{"num_attention_heads": 2, "num_key_value_heads": 2, "intermediate_size": 448, "learning_rate": 0.0165}
Each number is 128 + 24 x the weight over the matrix's rms, rounded and kept within 0 to 255. Layers, rows and columns count from 0. Numbers have three digits each.

# up: layer 7 MLP up, 448x160, rms 0.208, rows 194-219, columns 0-79
# down: layer 7 MLP down (transposed), 448x160, rms 0.112, rows 194-218, columns 0-79
# gate: layer 7 MLP gate, 448x160, rms 0.194, rows 195-219, columns 0-79
up194:105144124119120136149138119165159154115120104103158131164129112085068148126157138135182154145166072112129116147133131184143132071108160108136153133122127136132129132138118169126109100116111122089131133208121094159147121107114130132128125154
down194:163145127133095156143127129133159091146152073128144124144102104124132126147137137139111124106110160098116125103099189133141149118109162112107144175128092099091120170211150124092136135142135146105135125136168127154096102132127153135091112133
gate195:133119113170139110142149166147128084108106132137153152160110095118120115122121132110128161107110141140127149114112097164184174120085135166117171113100185135132110104084134137137112107144119086183127128120155120147140159121134135133088142092
up195:139103125148106112179116103104147121108139155146110142137082119122158142133092124117095139094103192148063093119124123118162119137115118086152162129113118088144174125109099113134116155146131120121105168126163099083128098111121118157105142106
down195:104131151128123136141140119158148132150150134098174087132121134078150116170106127159125160141102151104129171105146111138161112109107131113129142134144116114097078180156116108164138088173106170076141104133101134147129116142099092123136153146
gate196:129104107109126120133153157147105158117122179150121105156150113143084096105087115086137094139113113136116134113123115107126135117144148108140161162132114126140146137116142188156137135152150118117145092125160179103094167135155155122156135108
up196:173100115127118128153148133151135144166161140167129145122134184122148128125120139115122175093110126173140123120111108102118142101123114121106145168072142142099122117133094154119126136134172130111114115144140110135181153121166102132129128120
down196:185123132140121159154142114130134123137140141149119117112134118119096086119162089137116105113157176129104142131094129125091098136129133135155104130115116131163136119118165120129126125121148095122090107115169148123123121109113117151106133097
gate197:094119164113137126177144154160118112083108116105136113076101134151169128141151076119128196125132146170113124145106149149114150139125156147117117127123154114082114137080127131134137104109129140114102132125106128122134122162149100129088119085
up197:108101136119106162148127125090097114094057121127139130132122109183112134131126131149133215100119156075111115100133108100134090120084137097148148158089117136097106125136096147121172126105142132120145147165126141128122122089071132128108159100
down197:126152146123137073140140171158131155163106130133067121106134151172106158147135121111130104118136119160132148110160076121152095133106149134162079117114132136118163135159131099143141115121112126155141123134160115113114101117139135156160135123
gate198:165133118143177111175139174143126135166104096134126154115130120116134165122149139183141106135114131109115170120173148156134122145118138111164088145098143153133126121123120126142177102113099095120139158136122143116131111145109127143118119108
up198:144119111142147141101134169106120108117119093147112134149134108132108131122207111105138156143110161172166155128167140149155125130154130129137179121088132139142141145146124144107098158145132130107141164131096133154185150125100135148123151122
down198:103132076117110122147162094114126083129114124120133099135144134125121160108082128158115140134124145148108089100131155084139129148104127148115139125144145118142104129131097143124147115171115144171090136085091123135160127133160139156128127149
gate199:142135158125109101116079064146125109146139120123122151124139143111110121171085109096152123154129136102136102157139145151147131163105106089161117143128127096147063094157116137099133135086127155110096123129106128122137127134140176139150092140
up199:134147120145159171110162153117128151137120114101103094179159108113164105125134149137085150109117148133120111131152114122126177109149106089138111176120108123150159156127095118110107169126130153151183063143154096123122157150134101120203138128
down199:094133155086149129141140138134116136118125122151124149131107092161136119168149199100146154105131151141152108117090112162165125121087138135118143145084148138147119147136130126095061115141153113150165103125112171165100105151145125132105146219
gate200:098154091139133110133155146144181123150113110172150132120149136113139179136132141126134126083148148142125095079131066129148097099064125152116165143128105124090150067160129145148142124156117135091096104157159161148134115108102108125145169118
up200:105132136136100155124144152108147173103154180114169097101092109187127149111126093159141135113084112113092111104148148095095102136111168091108114152126148158105121119138119103175142084093188163165147137162114182131145122114139196087131091156
down200:106147100123142149120110144112174085151110130122200144187104137090099144128150114179121137075140172126129102107101173173124105124127104129138099138107129131133124140142128120100169104173118134087119154092137109127156127103118092103138138098
gate201:163128130109117157120085109115123159091089118107095141119120137110131153139079106127124089123121114122116098102084129099128158126154151153105083094099095154132126128129116113120139112150134119134110110138118108100125137138129137121158070136
up201:126118144139128145150108138138112107170127111108155156157104115145156087149156122132119151152112160124110140121149133125081122118118129114138144126100102121187147153122087146112134156134120122094137105134122128151151137104139129120118146125
down201:093140106136154134118113097124134099113109145159138123115181148131143086171133109084151136151123115117131141108108114121144116117125103105119131114123168107112110124142163183119125139165131109155140170108141101177132090143152124122121146121
gate202:144138142104082128153096099144095132080146114155113118154111141154113120128125141151123109112140143106125136172107138098133148079132161136137107173140131118138137112142097117121124164113093123104109124068125130129143104141111127136131127140
up202:117117136143147106130106144147129122124154141142117165164085138111114141125071165131135129140135154096124151132090103127096138132134103124129083131125121098139066122102115126131131151140116140098124149104125165116150091120155108133111077134
down202:132102141100099117133106119157145119117130126129130133113146153149129117135144104150139132097135121117111152115152144128127109107103126163139130158133120164135125126145144138112118101123141147154105118164125094122138152065092150151116135127
gate203:161148144144109150142133139120152122127125121110166143150121106109103133120157133083126172141135146097165158096117112130070133185109106138118062130157108152098096148116100104089091151107112144156160099151168107156088124131115119137090140154
up203:118123144152082179125115128106140169160144118145131154133131083149125101136148127146134101188128119113138116103128182099131115163097101121158159142152135103141085113166143115159122151189054133106100090180106161144148110096092101170139173111
down203:123142099119148075133145121155110170114142104140169079120086179115112166100156155114106147115111119108114081178106095156133144130137140079151107154117150144114121156100133091129136120108123103142126165096109130158165150163142142141164124115
gate204:111093087130119113083072130120098140099133133137107134105148154106123112140156081133110132152145098102179112124169107126112102175133177109141133140135136104127121179121110092133123137125146159122132098099143145132095125141095132138127177142
up204:129161102128166144141148122102131135129155128136181140121153149139126139123141131112127124143133130138108080118130120146115097141112132106115146126153108108177134127156111158146092120126117118133126122138131084137123155075127155141118098117
down204:134128128151162088134160136129124173111108110134130132102116115142130094132135116133120122173146108098147152131114118142129085155119130122120138130140160137144162143109096129148133120183124137135154140113101136170112121138138146132129122082
gate205:095159088128087132127106091127127180133116104121160124124095099112163136139084090138140129146159125092124142123152148101170126126152138139164104122131140117123129161109125133163082134120126140111174109096119139111116105077107153121114145136
up205:147070142151153144165079130138134109077123175104119123087095155166110113154110159154142160142158145156120158069135100100120139165144172140112133118117071128160147162107132108108115136065099135107096134072088127136123136107116124120101169110
down205:102127119122120133062115178151111135125120161140139101200129156131122144118137136122121094108142154134140118136100139125126135098153106126129094105095139115112102116125112114103122127101145164127143113141182082102117152140197147131110155114
gate206:128156143135176114174120100121136092154110129126154115164149097141095164105131093116154100117169112156134158119123123160100130113178105144116141106117139092128154133181142103143119087125176129159092112121091152123160126109115111117118146083
up206:150171126148142109157134109154130141139131152116120123130115135139129117128098124098166142140196090113116147151164129118129077095077101151129149097140145102127128122073105116088131153163140063070096111121113084130136153152115126149123121168
down206:133126128125142101155110098128118124131108109112145155142130136124105163148118097099125092126116149141127129120116116118072133106153165143164126115139136130107109122148122149143110143139137186164132108125158128105115076117153127150138186060
gate207:106125107130069192156127170112173125137107115107127158145117135148127143139130155078115128148139124107138141097154123122094107185131147132093148156078155133126116167140145112125113131114159137113122098173137121101092125127144150183141140128
up207:153143110141121088119121113102139112104139126123145140128146132113165152144149088162122153124128167110141155100088118104102128157156100139165118115143141099119131099108115119111121139092121160140122177104096169152148080127151139120167091106
down207:085149159159114109114172139167133138119149109112118107165100114075144129187131101132150133104125118146148144134130122112129151135111126097156107170092112154089130112149140131136133141157159090117151137145072161129125109124160117134116143149
gate208:121119116139142087135118155097162140085076166106115113129131133119111120145118094104153106125138144179109139093135128139111152170126097114086092143121150151136149081138116127142139126096189114129133147102135116161132093126149118145101111160
up208:110137094139150149102142145182145137121130107137169145122116083112137117139115122125155179158126119087172112151135104111141139146085110128117119119133167121119158157176130148145142130126122155121133105127124097098149106158114137096145165101
down208:130101136095115144149106150081144122125132146138105128122136143144186100113151125134173116160133129104123154131151149142141137107183140070164125160129118118114105074112138111127088093110135179113101179140098110144133145091109165094110101140
gate209:127107125118101114108068159109110080148110144125119116099157095119129117116114156136138110090083105107141138173129130100158077156139151137157088160115103082134117129125177162118145162168108128149128080133121145156131133142133144161150145127
up209:157174158142137157162155146109140100151146115121171096122127176175123099134174137102118160091102132125113067124089128131145114093173156137132118126165134173106148070149147132127146106107124127124143121116137179158158101118139139151131090119
down209:142154099109146109097168105108139158143109133166152120072048106133143146126138149141141150112161110082111111136104131144094102164146135109133141176072122128140123160138140122126111125154138119087143105111125135129149141117115142143143142149
gate210:147161138133053095118103129123128112133147121131090150149141075095144135116131136136153140168130154126126132129150105068146124121092111103137093111118124099149152153118131153120131159127124160137145122092109156110120143148110118143121099108
up210:092138145123094151144095110122113133135133129094117124112135115123136131124121107138122152152132110119116139111152143132111130165140125101156124154118140120132148088129131139092114130140130118088130155124102146112118115128086129121104113097
down210:114154123157121121082129102103129117102126162126113106150140150170140105159102111107153142104102128093129130147121117117144151141136117156101138083130148150132082153073139112141149089152140134148152129113163131150146113089137148157126171131
gate211:145135140100096148138120190143104149135151112153141177124102102139117101112160116135141087142140111135155157134144103092117151169135145169117125141093135092099148135153152104155108128140128141157151129090147150091107120140102142159111102083
up211:130115117158122128148168136118136117164143167101132130151121128130150091138133106139141124115124127106132099110066158162135101126151138150075120176126105102134066130116057127111147095123127135123140088111128134153133153155111165149134129142
down211:147145135133162156173153102118136158125135109118152115117093162177119106099111140109104100111106174157124160164123124134105127110152143144133097091139120146137138115100168114108133127135136140147088146111156135142110115115087137161139125135
gate212:158087168108155132116109125151141121084152130183121113141127138143115146121124135167107138143110156130174093125137095117163153121136143137121121172114119109158131133137126168127085112080193072133158125124176135156135136161137089086144116154
up212:154152066119127111139114115153142097135128171063135123114120155078133148138133120067145148113096170147092145096158143157101108146101127113115111120157176120106089074132143123124134103155113131135080137146128125083106127128124143147125130089
down212:138104139125205135123102150147124122105102119126102122130099151156159118128133099134174121130125135135135093078103076126145167141156105116120129123145121107131128096135114140122113166107133121140145106146155178124109114141128095089136110138
gate213:173140173141130139124125121115138110107098148098162152098129169124135111158123167106158115129106120134101154157168088150131137164129131154127128120128131129112107124139128116169142124123153138093078168146117140163134103108160104115128109108
up213:135111163133116140095109145156125135125144131098116132107096156104110103112153104154099144117142119156130128124133137133121135195144126121140100088145146081139123139171124147131152163117070123140147095159110126107141103133125154127098122172
down213:106116108105154115135123124113155140102152133126139118117113083129104132128144134142091087175134156131133122060099113109124113135135139113127155131088123150133083140081141106113098145131138133131106170100136116151105170098147158104123140146
gate214:150171114122162138122159088141115143084138147139128098126115114100151067152123151139133120094131129086124087121146155141133119102118115148124139107194097131129106144135166136114089101130169151149152084167119114179166114133141140151106123113
up214:105096136135133128136131126169144173136122077161098125138126105127108096119146164128151118114184089136123125081088137135104153107142103112107133117137095118081114132103114118093106148097134092118157099161144180134167145114104164117148130113
down214:162191115098142114116104099079108142111102134139140084082110126134144130113101143161129162134138131162160126183100106115137137134175122133106144104150125142142144089141161115155134094124114165149126149140101118138122162161154106129103121145
gate215:136113091121129102145141138130142112086182150159078122142137153101124134145120120125106135162145144153126090135133125114173093128133134088101153119157137118117110167128109101146124130122169144154134113185100117163156116128087149120133157104
up215:170150138151073113192103101117160142115148113089128120125147099130115137130141155152121071140134125138066072124162130194137129150134076079114128112156117107118116154096145147182120163098121118155149129091159140146116134136167151142114138095
down215:116138122170121115095070108128089110100095115094117120167172161115110116159105150144145098159080122077134126137171119122132122102130132123131153149141107118138106096186158100138159160120118117161086181120106156139168124102129133117177105091
gate216:109132144168122161117129115150153108108149121139152112116126154085117181115100110094101112150133117155151111153146092132117135138145129165139151077107124151112088138087127172157176128148126107113114150125128109062186147121127152076159153084
up216:123127127114178164179133096181131128112175139082139139145147113123134149131124133165076079146122090135117117089145146142133189143157122119133139104116164119128115153159105122177114113099095107100137160146087146121175147077154126084110113133
down216:136158137141125148104135152146129120082140154130128080091093149127142094117149109124087189151095150179162122134134124191149128141121093163137123104135133153123127100132136132112139136164156156153151167111182070092129134134140164125153113144
gate217:120130091158124147125108117145114149189117134196117121107103180131142125118126131152152160124128086160131124102169136138123096122145131167162132112133118108127168133084139130131138158117089122109108163139113144121133143135138152102144119112
up217:129098128145129111151094111137141106158162174128093127108130129113092093113136131108128146141117110129141141159146154147107131155165156118101140145156147105090118134097138133080155118106134143104126144093122129130102129116101143120134120134
down217:102121131095143102155141117167147137149141121112095133128139123130129177101113141129174138121158149144136103121105159147145093111119096060152119141135099140150134141183115111086154143151095106162151153119164105117125147087156100175151110150
gate218:105135144150076151168097127119150132121153101141104140149149083136155135145154131078179129178120176133130072150170105147173114122130139093085140139127107140107132111154105171094141177151127092133125124137073128157127157118167145164108107102
up218:167112124152118104085134158085105133118131114103141166139098114123126096126137118128101148162060138153125118139089121095154109145108112116145089111130086124147096166130143138161116130140097078134092145098151185160078162129135067140121095157
down218:158088136107141125120086111108121120098112121161110137148131124120139112099102152165127126098114154148121164139134145129113129112144124085126097109100104134133159111133136133112123173162168058118158123124163123116141111112144104115119151118
gate219:143107078145066114092123134121120119155152138144107128117140119104156143116143161145137110165083120199147143130145104130164103119161115111104137125133138159143092148143115098164105109115135146146127117111139142079141100143138095171114151152
up219:140113121101113099092110091108101148109143171102100138109132115132146126151132134147103105120081092103069166137119092134144124120114127117161129129100154126136116149134132116150149127070115126114131131125112147107130144143118132140121143103